Weights of a small transformer language model.
Size: 8 layers, width 128, vocabulary 2263, 1.63M parameters.
Architecture: LayerNorm before each block, learned positions, biases on query, key and value, tied embeddings.
Each number is 200 + 30 x the weight over its row's rms, rounded and kept within 0 to 999. Layers, rows and columns count from 0. The size before them is the row's rms in percent of the matrix's.

# o: layer 4 attention output (transposed), 128x128, rms 0.0762, rows 65-91, columns 0-127
# v: layer 4 attention value, 128x128, rms 0.0826, rows 66-92, columns 0-127
o65,114,213,246,207,150,177,148,208,177,184,158,226,252,185,232,218,195,204,231,139,205,250,215,143,220,204,195,198,219,151,145,238,129,224,217,206,184,154,233,208,186,206,210,203,212,227,189,213,218,242,196,237,223,163,232,155,187,191,212,222,174,231,184,194,185,199,218,173,234,231,223,184,211,221,199,151,263,205,172,250,162,180,232,174,181,196,183,226,179,212,167,238,261,168,156,182,180,225,173,175,169,221,190,172,216,217,220,181,101,202,205,214,199,210,223,206,199,225,224,250,138,202,242,247,200,211,188,231,186
v66,107,200,140,234,154,198,171,175,193,181,212,206,192,164,195,206,185,200,227,247,175,184,259,167,220,227,168,201,267,180,205,176,177,231,216,194,209,182,203,200,178,210,237,232,233,223,227,171,222,203,189,227,235,201,188,245,196,195,162,220,268,175,194,178,217,179,236,200,181,197,152,224,193,227,190,196,210,189,205,204,170,277,248,203,196,268,224,227,196,127,198,174,216,248,200,224,183,250,148,199,207,157,204,189,196,163,211,216,186,216,174,286,187,248,262,210,207,245,179,168,212,228,250,157,198,211,195,195,263
o66,109,165,200,132,240,164,230,214,192,211,184,172,177,215,215,170,231,164,194,169,161,232,169,208,198,205,165,240,108,288,155,264,189,217,222,194,225,187,208,214,182,202,198,159,195,164,212,239,212,162,220,233,197,191,173,153,245,190,200,189,157,178,196,220,219,219,213,208,199,167,203,216,224,210,177,228,223,173,234,174,178,157,191,236,235,227,171,156,257,236,168,219,191,169,195,201,215,212,199,245,210,222,218,202,192,175,248,264,172,206,211,180,142,217,170,243,210,203,242,229,177,145,190,233,205,140,193,208,204
v67,103,196,151,205,184,234,143,187,193,216,242,266,243,163,183,199,217,186,222,199,197,212,276,217,155,179,159,188,179,223,230,167,179,193,192,233,174,215,164,205,201,160,181,217,228,221,228,213,199,240,224,179,194,181,186,228,204,229,219,152,206,218,199,196,285,192,199,183,219,273,180,197,167,158,165,181,241,212,203,229,198,207,150,150,182,210,207,168,179,181,180,204,242,204,203,162,148,254,226,197,151,211,202,173,206,179,207,182,167,200,207,202,204,205,248,252,208,212,107,172,215,195,269,170,203,144,190,182,204
o67,104,195,166,205,264,207,198,168,223,168,201,165,120,223,207,174,219,199,166,232,168,167,185,234,180,183,185,181,160,233,211,227,222,165,214,204,208,211,186,203,200,171,188,200,130,184,259,224,187,170,242,187,208,206,168,169,238,200,187,188,198,174,210,227,164,207,203,196,178,146,153,180,237,198,226,242,157,208,225,184,182,252,194,300,236,211,186,181,233,156,208,150,144,204,215,208,251,169,191,260,205,190,201,195,243,178,195,261,284,180,229,196,186,208,163,201,192,194,240,222,214,196,188,190,195,167,232,208,221
v68,106,153,205,188,219,211,194,213,209,147,171,228,125,189,176,193,160,169,180,155,180,182,147,150,199,181,191,192,186,216,199,189,235,214,201,246,214,188,286,211,250,150,211,222,223,205,142,217,233,218,162,217,228,253,189,215,216,174,255,198,216,232,191,180,205,203,219,202,209,202,188,237,203,203,204,246,216,156,216,186,197,192,241,179,245,224,165,194,218,206,213,261,144,170,252,244,258,214,180,234,229,241,185,220,146,202,217,200,205,183,230,253,193,152,153,204,180,192,236,226,181,228,172,170,187,180,220,204,147
o68,105,183,235,148,179,196,192,192,212,244,230,199,280,182,173,211,219,192,142,237,154,169,201,248,221,231,215,266,201,156,176,173,209,205,168,168,173,204,214,222,206,197,196,156,195,165,166,191,226,171,166,186,183,212,187,276,167,258,201,251,202,233,208,187,188,171,160,205,183,234,212,221,179,202,163,183,154,209,256,213,209,190,177,174,233,199,239,171,157,180,202,168,206,219,218,227,155,187,244,166,232,182,222,208,163,205,240,181,242,241,162,140,231,178,210,207,187,203,195,150,279,194,211,212,231,229,177,207,224
v69,113,227,237,223,207,191,224,205,231,122,241,152,210,150,189,261,230,165,199,184,197,182,153,136,196,173,174,198,183,115,171,159,232,199,190,226,245,215,219,240,214,131,195,259,220,194,199,196,213,183,190,229,194,186,203,209,200,233,230,180,269,229,215,199,200,243,220,229,179,222,218,227,153,146,194,191,238,200,198,203,220,207,214,187,190,133,176,186,211,171,208,170,199,195,187,210,155,218,180,184,197,220,167,230,162,265,197,178,186,242,199,164,226,209,148,234,204,166,245,199,191,202,139,203,223,183,189,233,187
o69,108,201,149,218,209,210,173,194,235,281,177,244,182,223,216,178,191,204,185,259,200,165,267,210,187,205,190,231,183,213,232,165,206,267,160,197,141,207,203,193,196,218,182,156,173,200,201,189,202,234,170,219,196,211,240,209,155,232,199,201,157,183,194,158,216,181,162,138,212,219,218,190,208,194,168,206,163,251,211,202,192,216,169,155,217,221,238,216,187,260,228,185,137,202,228,175,216,181,194,204,214,200,158,205,172,193,187,168,269,191,194,190,212,190,201,211,185,219,122,125,245,163,253,210,194,238,234,241,224
v70,104,223,249,177,201,149,146,178,255,182,216,218,211,177,227,208,234,204,196,200,208,206,159,164,227,162,220,197,186,186,217,194,197,166,146,223,209,222,191,240,275,218,186,225,139,231,217,197,184,227,196,198,201,144,219,194,166,176,209,234,156,231,209,208,167,232,180,206,230,212,231,222,208,172,202,178,204,227,182,199,228,237,180,242,162,173,228,204,203,182,215,202,211,126,177,170,196,196,175,197,210,219,155,177,181,244,225,176,201,160,234,192,263,181,101,226,181,161,251,217,198,145,154,241,183,209,204,143,165
o70,104,212,193,258,198,221,194,253,208,220,202,220,190,241,158,180,208,200,225,256,248,130,204,211,164,216,217,172,232,204,229,142,195,171,242,173,205,226,142,193,195,238,233,180,229,118,207,177,223,208,236,201,215,220,199,232,272,229,182,193,225,190,211,186,231,199,210,220,166,228,206,198,177,170,188,204,209,189,241,175,218,211,176,170,196,209,239,230,161,206,203,184,187,235,211,220,177,195,202,199,180,178,176,217,177,179,201,157,90,227,159,222,194,222,198,173,204,184,141,126,131,227,218,161,215,227,218,214,198
v71,109,168,175,129,160,214,211,167,203,203,241,192,200,181,176,194,204,214,233,216,203,205,272,159,210,210,183,195,226,244,169,174,200,129,180,218,163,202,177,182,225,221,203,234,235,207,212,207,241,224,202,205,203,170,234,225,165,224,211,131,228,226,233,180,216,169,241,210,249,226,185,178,166,199,136,167,229,204,194,178,205,218,167,186,227,277,206,205,196,205,177,218,188,210,211,207,204,285,216,185,213,203,189,154,167,158,146,171,184,188,209,226,211,229,218,250,235,247,185,126,189,224,260,167,153,197,200,201,220
o71,106,188,194,204,199,198,183,213,229,210,216,203,172,205,211,186,191,195,193,181,176,181,123,212,181,197,214,190,169,233,204,250,195,181,198,160,225,207,186,183,199,190,208,155,129,147,221,200,243,196,253,228,212,191,160,171,320,227,167,235,176,201,204,242,204,226,172,187,156,123,165,189,250,198,203,249,202,179,256,213,186,220,180,238,220,239,186,147,198,160,195,178,228,219,193,196,234,123,199,248,203,227,229,209,226,180,280,211,186,191,218,202,190,172,203,191,217,211,200,221,153,161,198,208,249,204,198,190,182
v72,096,247,177,225,166,180,288,231,184,224,197,158,226,198,161,168,241,251,207,204,192,202,191,224,202,219,267,144,188,208,205,194,222,203,218,191,191,249,212,213,172,207,216,180,193,202,168,217,154,155,224,192,123,201,161,151,215,214,182,225,207,161,183,247,188,207,216,220,145,148,201,191,245,200,200,258,173,209,226,189,212,155,192,208,173,173,160,155,207,211,192,219,179,236,215,182,174,199,229,186,209,146,228,248,249,230,244,220,215,196,148,233,241,192,192,176,192,171,187,169,204,180,171,261,210,243,176,246,203
o72,094,170,217,233,199,199,177,193,162,187,181,197,181,163,209,224,171,180,213,151,238,247,225,152,217,212,174,262,223,176,159,254,172,205,167,182,177,205,227,195,153,200,194,254,235,199,176,183,198,278,175,228,230,203,231,210,113,199,169,189,202,216,167,177,202,210,225,211,227,276,214,202,165,231,223,131,216,198,124,225,189,191,252,222,203,209,161,257,179,261,176,229,261,193,207,220,212,198,198,227,182,223,179,177,239,173,188,163,191,191,185,229,174,173,197,226,201,204,192,211,196,188,208,158,144,233,208,195,194
v73,100,170,262,183,211,157,150,186,253,184,203,168,164,212,190,153,213,185,213,168,202,180,189,172,252,163,216,197,210,178,180,193,207,146,158,225,210,200,246,215,263,225,202,230,163,196,180,192,264,212,211,243,220,227,232,182,172,158,238,187,190,272,227,225,157,216,216,194,246,188,222,223,235,191,201,207,180,190,210,185,232,211,193,224,210,187,172,204,254,148,165,256,151,156,218,200,243,165,219,210,251,212,175,193,214,183,187,200,196,202,215,211,186,183,118,196,190,173,264,252,178,181,219,168,191,181,212,146,234
o73,097,169,182,201,144,268,196,226,209,221,246,223,222,199,177,198,207,194,215,231,225,153,151,225,205,220,184,205,234,214,233,174,187,186,184,148,198,226,174,215,217,235,226,165,225,167,191,183,254,202,209,199,203,196,191,241,266,266,211,182,217,183,230,180,252,197,213,195,182,229,214,201,174,153,157,191,207,215,263,190,209,183,150,147,185,217,244,168,118,164,235,208,248,233,207,219,159,223,190,189,192,162,184,215,158,219,256,165,171,200,144,191,216,207,213,189,247,201,148,144,206,184,183,203,205,226,204,221,145
v74,100,228,183,137,219,232,185,170,177,203,205,232,263,189,199,258,219,199,182,205,211,218,220,201,216,211,177,206,178,285,181,196,182,173,156,217,162,160,202,210,202,219,182,208,263,232,242,240,217,255,193,185,202,192,217,200,235,162,199,164,204,225,214,149,202,211,184,188,195,222,208,203,187,214,187,213,255,126,154,228,215,153,166,207,193,250,223,191,186,191,221,206,266,208,166,170,261,264,189,228,211,226,189,180,230,213,200,168,177,148,234,243,193,191,220,186,171,213,151,229,204,217,235,228,218,149,205,199,130
o74,101,276,230,192,211,160,198,218,245,219,218,197,167,207,187,184,195,202,141,170,217,147,155,214,216,191,236,145,186,159,218,169,223,157,239,226,241,215,123,200,213,158,230,190,168,162,226,154,215,156,236,212,177,209,199,213,244,224,189,210,222,189,207,235,207,227,187,182,147,161,213,190,211,227,242,218,199,196,208,197,218,251,194,262,275,133,192,174,235,199,202,182,165,183,198,223,227,179,187,186,192,253,203,181,199,195,180,211,199,227,188,194,203,166,181,202,200,157,298,177,194,211,170,169,230,237,224,182,203
v75,112,199,159,199,208,241,186,193,200,213,269,308,267,209,209,240,225,194,212,211,191,219,239,224,164,224,154,178,215,239,188,195,199,253,196,185,171,216,174,193,146,167,176,210,217,205,224,178,164,186,187,204,219,187,180,249,217,231,204,189,172,195,233,147,262,144,180,167,202,232,224,185,200,217,198,159,250,222,197,231,195,198,190,170,207,217,200,209,149,191,229,189,219,212,195,186,193,218,210,205,130,197,177,188,161,205,204,211,185,195,175,164,213,219,302,236,197,175,140,190,198,222,235,185,246,189,188,257,179
o75,106,206,181,177,236,145,206,177,221,194,169,164,131,218,219,184,191,213,170,250,156,213,228,217,178,170,210,183,151,216,214,225,210,179,212,254,203,201,197,195,218,149,169,213,129,233,211,211,188,179,192,198,133,206,185,185,185,140,210,194,235,187,189,251,166,210,228,213,204,146,189,223,213,199,214,228,150,211,212,165,177,249,219,242,205,206,178,184,265,161,204,158,173,213,208,193,229,163,241,223,210,215,230,187,238,189,169,238,318,187,255,196,185,221,155,190,180,209,239,219,228,200,207,174,192,178,201,187,236
v76,113,187,222,202,196,186,155,212,210,196,191,220,201,219,209,150,167,189,201,162,180,190,167,246,172,204,217,200,187,171,262,190,226,232,179,172,177,222,233,172,266,209,145,160,139,170,150,195,220,227,266,155,192,174,199,188,192,185,226,210,203,229,169,221,122,202,170,214,225,196,181,217,258,205,242,203,172,205,228,191,224,216,169,187,199,163,204,168,235,154,196,247,193,166,182,190,216,109,225,178,253,156,215,187,235,209,228,212,203,193,201,235,191,204,155,192,220,213,187,183,198,144,227,149,269,236,201,168,210
o76,111,179,168,205,153,219,193,204,208,154,207,159,191,253,191,228,219,208,237,220,157,200,222,232,189,240,170,177,213,236,160,192,165,151,147,220,195,183,178,253,195,217,244,195,221,233,239,202,206,223,188,162,216,178,225,213,205,201,200,158,189,217,205,182,231,197,296,196,195,235,160,210,163,136,193,157,208,190,220,189,179,200,211,199,158,189,247,216,173,157,212,227,257,206,171,245,135,286,161,219,165,161,169,220,234,226,173,176,232,221,177,173,217,214,225,199,237,211,169,233,224,222,232,209,156,168,179,208,202
v77,106,204,179,173,235,184,205,210,167,255,165,148,157,237,208,187,171,203,209,265,189,209,219,221,203,242,249,186,210,249,212,225,151,193,218,187,208,153,194,164,146,226,232,172,244,177,229,234,229,196,213,169,178,210,177,181,178,196,185,190,193,205,211,165,222,201,245,162,235,180,223,138,167,207,164,190,151,189,212,226,182,200,243,176,191,211,200,197,178,245,183,214,163,230,250,188,220,168,160,205,183,220,274,215,226,169,202,206,205,198,213,185,133,202,178,137,214,287,172,161,193,241,247,173,162,208,209,185,234
o77,105,184,252,190,181,216,226,177,149,167,236,191,255,134,238,195,183,175,212,106,216,247,192,203,209,185,193,181,253,150,215,228,213,210,220,180,244,185,255,215,163,169,202,240,210,212,192,258,184,167,222,206,199,188,172,189,225,187,212,196,152,238,202,206,176,195,175,192,191,195,162,175,229,187,221,205,241,201,145,250,156,161,213,220,168,190,176,171,235,201,172,188,229,190,182,160,233,189,210,173,190,250,210,182,219,224,195,224,166,185,210,209,245,195,251,194,235,185,284,234,177,196,167,273,208,169,200,201,167
v78,110,184,165,173,194,215,183,175,191,172,239,242,228,184,176,178,174,221,172,155,198,219,244,213,222,223,154,174,205,287,230,160,171,200,175,182,154,209,213,230,280,181,237,194,206,251,178,206,208,264,205,161,179,207,230,197,185,208,228,172,178,262,235,193,266,205,201,207,264,253,213,230,181,196,217,169,227,160,192,229,198,213,183,194,193,191,197,203,184,200,252,234,233,159,198,219,213,221,193,202,212,256,181,177,203,222,237,168,193,152,214,247,197,156,170,253,187,172,180,201,195,210,224,134,236,170,239,212,172
o78,112,178,205,212,191,200,209,246,213,217,214,181,192,236,207,192,209,208,162,244,241,133,156,226,181,215,222,192,217,165,173,166,225,116,202,197,245,210,177,184,190,200,225,199,170,121,233,187,238,160,226,195,211,217,177,216,291,214,167,198,217,195,220,237,200,184,197,237,157,176,189,217,187,205,184,205,158,191,237,182,223,217,185,251,211,188,229,223,175,144,204,179,182,273,200,230,218,142,204,220,182,185,181,187,228,202,208,221,146,224,206,147,220,178,172,204,212,184,251,158,108,215,204,246,194,229,217,208,221
v79,104,249,231,225,179,209,227,196,193,171,212,217,248,155,201,204,228,242,203,262,195,212,205,214,213,188,199,180,258,201,198,211,171,150,217,225,203,191,169,230,127,145,225,234,216,178,236,204,164,184,159,202,185,161,168,204,184,212,219,253,173,139,204,187,246,209,218,178,172,210,218,160,186,274,220,209,220,180,187,176,178,180,160,189,232,167,255,220,171,165,224,223,232,246,193,193,208,301,199,207,182,199,221,183,223,164,244,201,204,209,187,168,217,154,178,172,187,178,158,223,207,228,268,253,182,170,204,183,200
o79,103,200,213,208,238,191,202,179,198,232,225,190,171,152,185,192,165,187,183,200,269,203,260,217,203,171,186,260,172,177,201,257,240,214,226,226,222,241,146,135,227,181,190,242,201,240,179,219,170,184,270,200,209,222,216,178,176,163,178,170,224,164,192,221,208,223,181,205,192,205,192,208,188,200,182,245,177,200,168,182,192,215,205,224,242,199,136,206,232,223,178,161,173,203,241,164,222,156,200,209,205,220,204,202,180,248,169,223,144,192,184,243,165,178,227,212,173,188,247,192,213,163,101,130,231,225,219,198,240
v80,101,222,150,190,200,231,195,205,139,213,215,221,261,198,146,230,184,188,197,182,186,226,279,246,165,203,192,185,188,253,245,166,163,205,201,199,169,238,179,185,192,171,242,190,272,236,204,232,146,245,179,197,178,194,187,200,226,216,178,119,223,221,200,166,248,209,183,206,208,218,176,244,149,199,180,167,217,204,169,240,186,182,221,164,179,219,189,204,142,250,198,196,248,219,190,204,190,260,200,210,150,227,240,243,215,207,207,191,171,184,210,218,167,179,244,219,204,228,127,178,221,216,199,213,228,184,198,233,212
o80,098,192,219,217,225,187,220,171,197,171,156,177,166,200,231,181,214,204,164,150,181,203,198,203,224,184,195,179,203,164,178,207,227,178,196,221,255,181,203,200,180,160,165,221,158,204,221,202,200,157,221,224,200,220,201,173,160,199,188,220,196,190,197,210,163,180,175,199,199,167,204,162,228,243,245,216,181,191,169,186,211,220,217,298,224,162,173,175,267,184,192,174,143,190,192,195,273,144,166,238,194,199,200,172,261,183,167,267,279,190,241,170,224,197,175,211,183,191,298,228,193,223,226,249,186,197,216,208,234
v81,115,203,228,265,248,135,176,189,217,142,188,225,197,206,164,202,165,265,238,166,220,206,199,244,195,184,213,149,166,166,160,194,192,194,235,231,223,194,245,222,231,250,246,222,187,233,221,242,238,230,214,214,247,172,143,136,236,205,203,200,144,183,132,210,198,169,200,181,176,199,221,252,184,188,187,223,204,173,175,186,170,183,225,256,177,195,184,215,129,186,177,246,210,194,215,239,227,179,167,203,199,183,186,205,222,207,256,176,215,230,208,203,170,231,168,186,224,207,170,205,210,179,201,252,229,175,194,234,190
o81,120,180,219,189,219,210,246,192,200,217,249,220,200,213,190,205,248,162,201,204,205,213,151,204,170,251,166,210,227,226,247,188,224,236,125,192,256,184,203,220,189,154,156,225,247,139,185,184,211,171,180,178,208,285,206,271,195,176,213,137,207,149,226,192,236,170,179,187,164,234,217,183,204,197,224,201,179,176,181,156,261,149,219,239,216,191,242,168,248,213,214,163,178,190,214,250,192,211,178,193,249,198,186,243,216,206,164,227,204,190,181,177,191,191,174,230,216,200,182,160,210,192,142,154,168,187,203,180,219
v82,109,221,204,170,205,233,218,203,184,219,121,198,138,223,194,204,157,224,152,153,199,199,169,217,210,229,192,212,216,242,232,174,222,225,215,186,196,207,209,212,204,171,209,167,208,173,142,211,197,211,199,203,126,214,204,180,227,190,219,244,174,207,191,167,220,249,173,243,215,235,251,233,211,213,261,180,204,156,219,263,225,199,208,192,208,179,193,211,219,227,219,191,248,153,205,244,168,163,168,166,209,245,193,183,235,198,235,204,221,182,181,186,197,137,208,229,166,118,169,212,214,206,143,126,221,201,239,203,151
o82,107,215,217,231,194,205,217,202,193,203,199,190,278,191,219,230,188,190,169,220,218,182,235,210,219,205,196,224,208,141,160,151,218,135,155,227,174,193,227,213,234,189,219,241,241,214,204,198,198,180,162,153,234,197,202,181,164,196,193,221,230,230,186,231,179,174,167,239,211,187,183,222,154,216,206,160,184,222,160,195,201,231,184,190,239,196,218,260,108,204,216,247,153,229,186,189,195,192,186,166,144,188,206,192,203,263,162,195,159,236,216,191,217,177,166,180,182,185,232,192,167,251,228,274,152,250,166,194,261
v83,111,235,183,265,197,214,243,189,220,151,219,181,233,156,196,216,242,255,222,182,195,209,279,190,182,181,184,181,206,184,164,193,180,211,198,172,217,218,233,192,157,161,253,212,166,205,218,220,188,206,158,182,158,209,186,232,185,202,128,147,191,146,210,178,223,202,213,191,143,207,218,228,185,198,198,173,231,247,199,197,144,167,233,218,163,241,180,212,215,193,179,154,221,230,205,216,165,238,173,198,201,169,187,198,207,167,138,191,197,246,159,235,238,229,269,207,198,188,199,157,214,224,155,223,192,212,190,270,242
o83,109,140,166,167,230,184,206,215,194,260,170,215,153,241,201,218,220,201,179,152,201,270,187,147,204,214,158,208,207,255,201,247,221,210,223,202,244,170,250,200,225,198,183,192,197,141,171,190,241,241,201,250,184,205,214,163,197,156,185,210,221,161,213,195,189,217,149,219,231,175,218,220,205,229,167,216,205,191,193,160,220,218,210,190,229,224,163,207,220,249,146,207,184,180,188,193,230,138,228,226,231,196,195,202,176,160,256,206,195,118,217,199,119,191,163,224,184,210,213,237,153,163,239,204,179,178,204,221,216
v84,108,191,221,190,187,181,195,196,197,228,118,200,122,226,203,186,163,221,171,214,191,216,246,214,202,184,204,240,254,263,237,240,184,189,224,244,190,149,174,193,197,220,241,157,215,169,170,209,202,212,197,207,225,226,244,173,190,181,203,167,195,208,221,219,181,236,206,186,204,188,217,171,223,276,172,207,183,176,200,138,191,162,199,191,185,193,202,209,200,253,195,204,244,238,208,168,235,186,225,210,223,237,229,187,230,123,238,215,197,184,208,163,128,194,186,156,197,190,157,247,213,218,258,201,127,167,216,165,186
o84,109,231,224,178,196,254,206,163,202,168,267,168,235,135,192,232,209,196,218,150,213,202,187,215,201,168,230,185,210,161,147,211,255,197,177,169,199,207,227,214,195,179,182,211,230,264,207,212,172,188,234,177,220,201,156,199,187,200,217,246,264,170,188,244,146,194,171,238,195,168,200,172,208,205,211,207,208,207,157,226,215,229,195,211,207,165,184,149,237,180,199,261,194,146,178,170,220,223,167,167,173,208,208,195,178,262,190,190,186,218,156,207,232,189,212,196,187,169,225,250,257,223,102,223,240,219,166,187,183
v85,097,205,260,175,217,164,187,191,224,147,234,182,181,215,233,188,250,192,229,189,220,220,176,195,174,179,206,176,245,188,146,215,191,171,179,221,224,195,228,192,219,249,184,172,153,190,230,180,228,165,219,216,233,184,194,173,192,155,191,216,211,214,199,224,130,143,155,167,236,180,208,197,264,204,182,224,156,197,184,148,246,237,174,254,190,202,193,233,238,133,191,214,138,172,210,214,262,158,183,207,207,190,174,173,196,189,143,197,183,206,217,227,205,181,198,176,216,229,249,273,194,158,222,230,202,179,193,147,235
o85,094,256,164,159,151,219,184,234,200,224,211,244,216,208,174,185,197,191,225,231,189,210,183,179,217,228,203,186,228,196,273,200,147,206,177,177,199,209,173,199,224,214,180,185,223,246,176,165,215,201,203,216,175,222,230,232,197,206,230,163,209,170,194,197,231,214,237,157,178,199,234,218,198,141,179,175,213,164,253,201,214,134,194,140,183,193,211,160,196,181,239,232,267,177,187,210,154,221,210,185,201,169,183,236,161,188,208,192,257,201,149,205,214,242,201,210,216,213,206,161,308,196,140,158,225,196,204,221,130
v86,111,180,216,198,207,212,160,195,217,144,206,215,189,167,263,254,225,210,203,154,203,192,135,169,179,234,194,208,256,176,165,183,220,216,237,189,217,184,198,203,192,256,164,243,260,161,242,211,211,227,209,193,204,179,239,171,191,203,210,249,227,204,185,192,197,132,149,200,218,161,225,142,193,152,213,194,214,175,187,142,141,239,236,271,229,194,226,214,209,102,248,208,213,208,195,205,215,240,234,173,193,208,175,205,188,231,201,190,227,186,220,191,199,211,191,225,240,214,175,247,180,171,186,195,185,169,179,167,196
o86,110,247,200,133,201,193,186,215,210,230,192,238,199,273,171,158,197,183,227,273,165,234,226,138,153,194,218,178,165,228,206,203,147,203,134,212,176,161,164,149,227,153,217,147,175,237,207,194,200,171,216,195,213,260,240,192,224,170,223,159,146,184,195,234,209,210,205,158,167,192,215,239,227,221,195,187,194,234,216,239,194,135,170,192,201,181,231,202,216,255,223,198,187,193,196,224,157,235,185,185,221,211,228,202,168,243,194,211,172,208,190,216,189,195,242,184,215,201,234,173,198,243,156,212,267,207,175,192,191
v87,101,157,163,173,201,200,202,168,168,216,205,203,183,203,182,179,194,225,206,217,180,195,230,234,225,174,138,151,153,253,202,175,186,158,174,197,207,219,204,228,255,146,242,180,240,230,169,191,251,235,178,189,204,243,207,231,185,231,216,163,184,239,236,150,247,205,180,182,207,231,253,175,192,183,185,223,212,207,217,263,245,154,193,173,186,178,195,203,228,247,201,229,146,182,240,175,200,214,222,246,167,234,220,181,163,165,265,180,185,186,214,186,208,194,210,212,200,148,195,210,173,265,226,160,220,168,234,251,146
o87,099,217,192,210,179,219,184,188,197,226,246,163,202,171,253,217,185,214,129,213,240,211,124,210,183,214,205,222,227,114,207,200,204,183,217,165,177,207,226,196,172,221,195,241,147,146,212,224,180,183,223,175,151,175,161,216,223,203,207,208,236,220,254,227,177,160,193,242,198,183,191,208,201,195,174,206,144,252,218,180,190,254,167,241,236,227,217,164,143,135,223,156,202,224,257,198,231,144,221,160,200,211,199,204,221,194,189,202,255,190,186,158,240,189,172,183,204,221,220,146,204,197,222,228,196,220,244,219,217
v88,115,226,234,196,202,223,249,182,187,241,162,191,173,146,246,238,165,162,194,238,214,217,149,194,153,223,227,248,256,214,199,197,206,213,267,207,174,140,152,197,164,222,195,195,192,177,209,207,127,185,190,205,198,181,200,170,182,203,218,227,189,184,198,206,210,230,234,236,238,216,240,178,161,225,208,174,171,181,200,201,158,235,224,167,206,209,193,251,129,213,248,158,216,204,207,264,169,193,191,176,222,264,222,183,178,168,167,201,207,212,196,142,147,184,160,232,192,236,147,230,212,206,217,198,149,209,216,224,203
o88,118,175,209,196,222,182,213,204,185,171,208,250,257,185,194,171,176,218,226,202,171,226,264,216,236,130,245,198,199,164,185,204,223,200,153,234,200,204,252,188,197,183,153,174,245,251,197,226,173,192,203,175,244,224,191,157,194,166,207,234,176,209,149,233,189,200,131,198,197,152,140,196,209,195,205,197,232,150,159,260,216,181,209,197,195,199,189,241,267,208,183,224,143,222,187,136,210,174,182,203,169,232,209,194,207,255,177,228,151,226,250,242,213,202,238,184,185,174,224,217,190,203,176,209,247,198,176,153,222
v89,106,194,169,247,204,188,229,174,233,186,206,195,169,216,184,155,246,258,207,164,180,227,249,191,225,188,201,187,138,208,174,217,156,208,210,227,188,200,230,201,162,238,286,206,170,221,168,172,194,223,234,238,216,214,149,170,234,132,187,221,181,183,161,183,202,191,217,208,194,136,186,237,187,256,164,203,180,193,195,195,187,232,221,282,186,212,187,224,180,208,188,254,136,206,225,240,224,222,172,222,192,184,191,211,207,195,166,185,185,231,207,289,179,230,209,192,176,192,238,204,233,196,212,217,168,173,196,254,247
o89,107,153,231,169,198,199,225,201,165,236,228,231,209,201,190,203,171,164,176,180,240,230,121,204,211,238,145,208,220,252,184,210,216,190,171,144,238,222,255,231,182,216,137,223,263,153,182,167,232,184,161,239,193,233,160,257,200,239,203,200,216,165,197,204,241,198,190,230,197,188,253,222,221,211,191,218,198,131,237,155,248,186,202,213,179,211,195,166,206,192,168,204,218,206,196,203,193,201,242,224,225,201,202,193,171,136,258,231,200,181,164,213,170,152,170,211,205,196,235,201,217,193,129,180,226,168,176,176,193
v90,111,214,224,240,231,174,261,182,247,177,253,218,233,152,208,200,260,217,215,189,236,217,200,223,174,145,217,158,125,172,180,214,200,170,194,242,204,218,187,242,182,220,216,213,150,200,259,207,184,191,191,214,203,164,185,177,221,148,202,238,168,157,181,215,130,173,195,223,214,184,221,178,195,191,197,189,190,209,169,163,186,162,194,212,154,143,220,196,198,163,206,207,161,163,183,213,191,211,183,187,152,219,185,201,227,214,140,181,185,224,225,196,231,203,180,229,213,188,236,225,210,214,203,313,193,161,176,257,182
o90,114,249,167,226,210,192,177,206,190,231,234,252,163,221,150,179,168,202,196,228,237,247,210,174,183,194,229,191,244,202,260,163,216,212,154,175,210,223,212,193,205,223,155,175,245,220,178,142,195,253,233,216,166,239,220,241,173,230,177,163,228,136,210,161,253,218,177,161,175,205,222,221,211,171,211,210,180,158,210,166,246,218,182,166,180,182,179,203,218,232,231,180,197,212,209,198,193,171,234,220,227,185,170,219,200,164,179,200,261,179,184,242,178,211,200,175,174,176,175,168,251,177,164,98,200,229,237,175,210
v91,119,218,198,253,222,218,120,221,176,195,187,222,220,179,217,161,196,207,208,241,195,195,191,205,193,179,227,181,194,157,191,204,152,228,174,169,258,203,198,204,142,169,176,148,192,226,239,235,200,189,159,196,207,209,155,233,204,202,224,206,181,137,212,241,257,216,234,174,182,196,206,199,250,192,262,250,180,210,192,181,219,199,199,225,218,251,185,226,170,232,196,186,214,239,177,149,164,221,181,243,175,191,197,227,169,219,281,215,214,240,105,198,212,164,215,132,196,161,199,218,170,190,187,238,194,172,222,204,218
o91,126,169,186,156,246,235,257,215,187,163,174,162,185,176,184,193,211,204,211,196,211,151,203,213,198,206,160,242,230,207,232,223,238,212,319,212,216,205,186,159,214,203,207,252,185,185,182,212,163,172,190,158,164,209,209,178,164,165,190,153,210,216,231,163,161,203,203,255,228,255,212,193,168,220,177,203,228,195,195,209,230,146,218,201,214,234,155,219,181,240,155,199,198,226,271,209,223,224,239,157,245,191,245,185,157,186,147,172,158,181,217,185,177,238,194,242,199,172,202,181,208,219,195,163,190,158,205,237,204
v92,108,211,180,232,210,214,248,212,156,235,201,147,179,205,226,199,228,250,252,255,210,196,234,225,198,228,246,150,219,223,232,219,213,194,216,133,151,247,157,200,160,236,215,163,215,172,178,235,183,180,205,166,167,189,218,186,171,240,136,228,159,128,177,212,167,182,178,190,179,177,195,178,209,201,203,203,135,235,188,212,202,182,176,214,177,202,201,187,229,235,185,187,174,251,194,170,179,178,205,151,151,125,245,191,243,173,182,240,189,210,185,206,217,213,237,165,220,214,177,149,224,174,215,216,222,228,175,179,233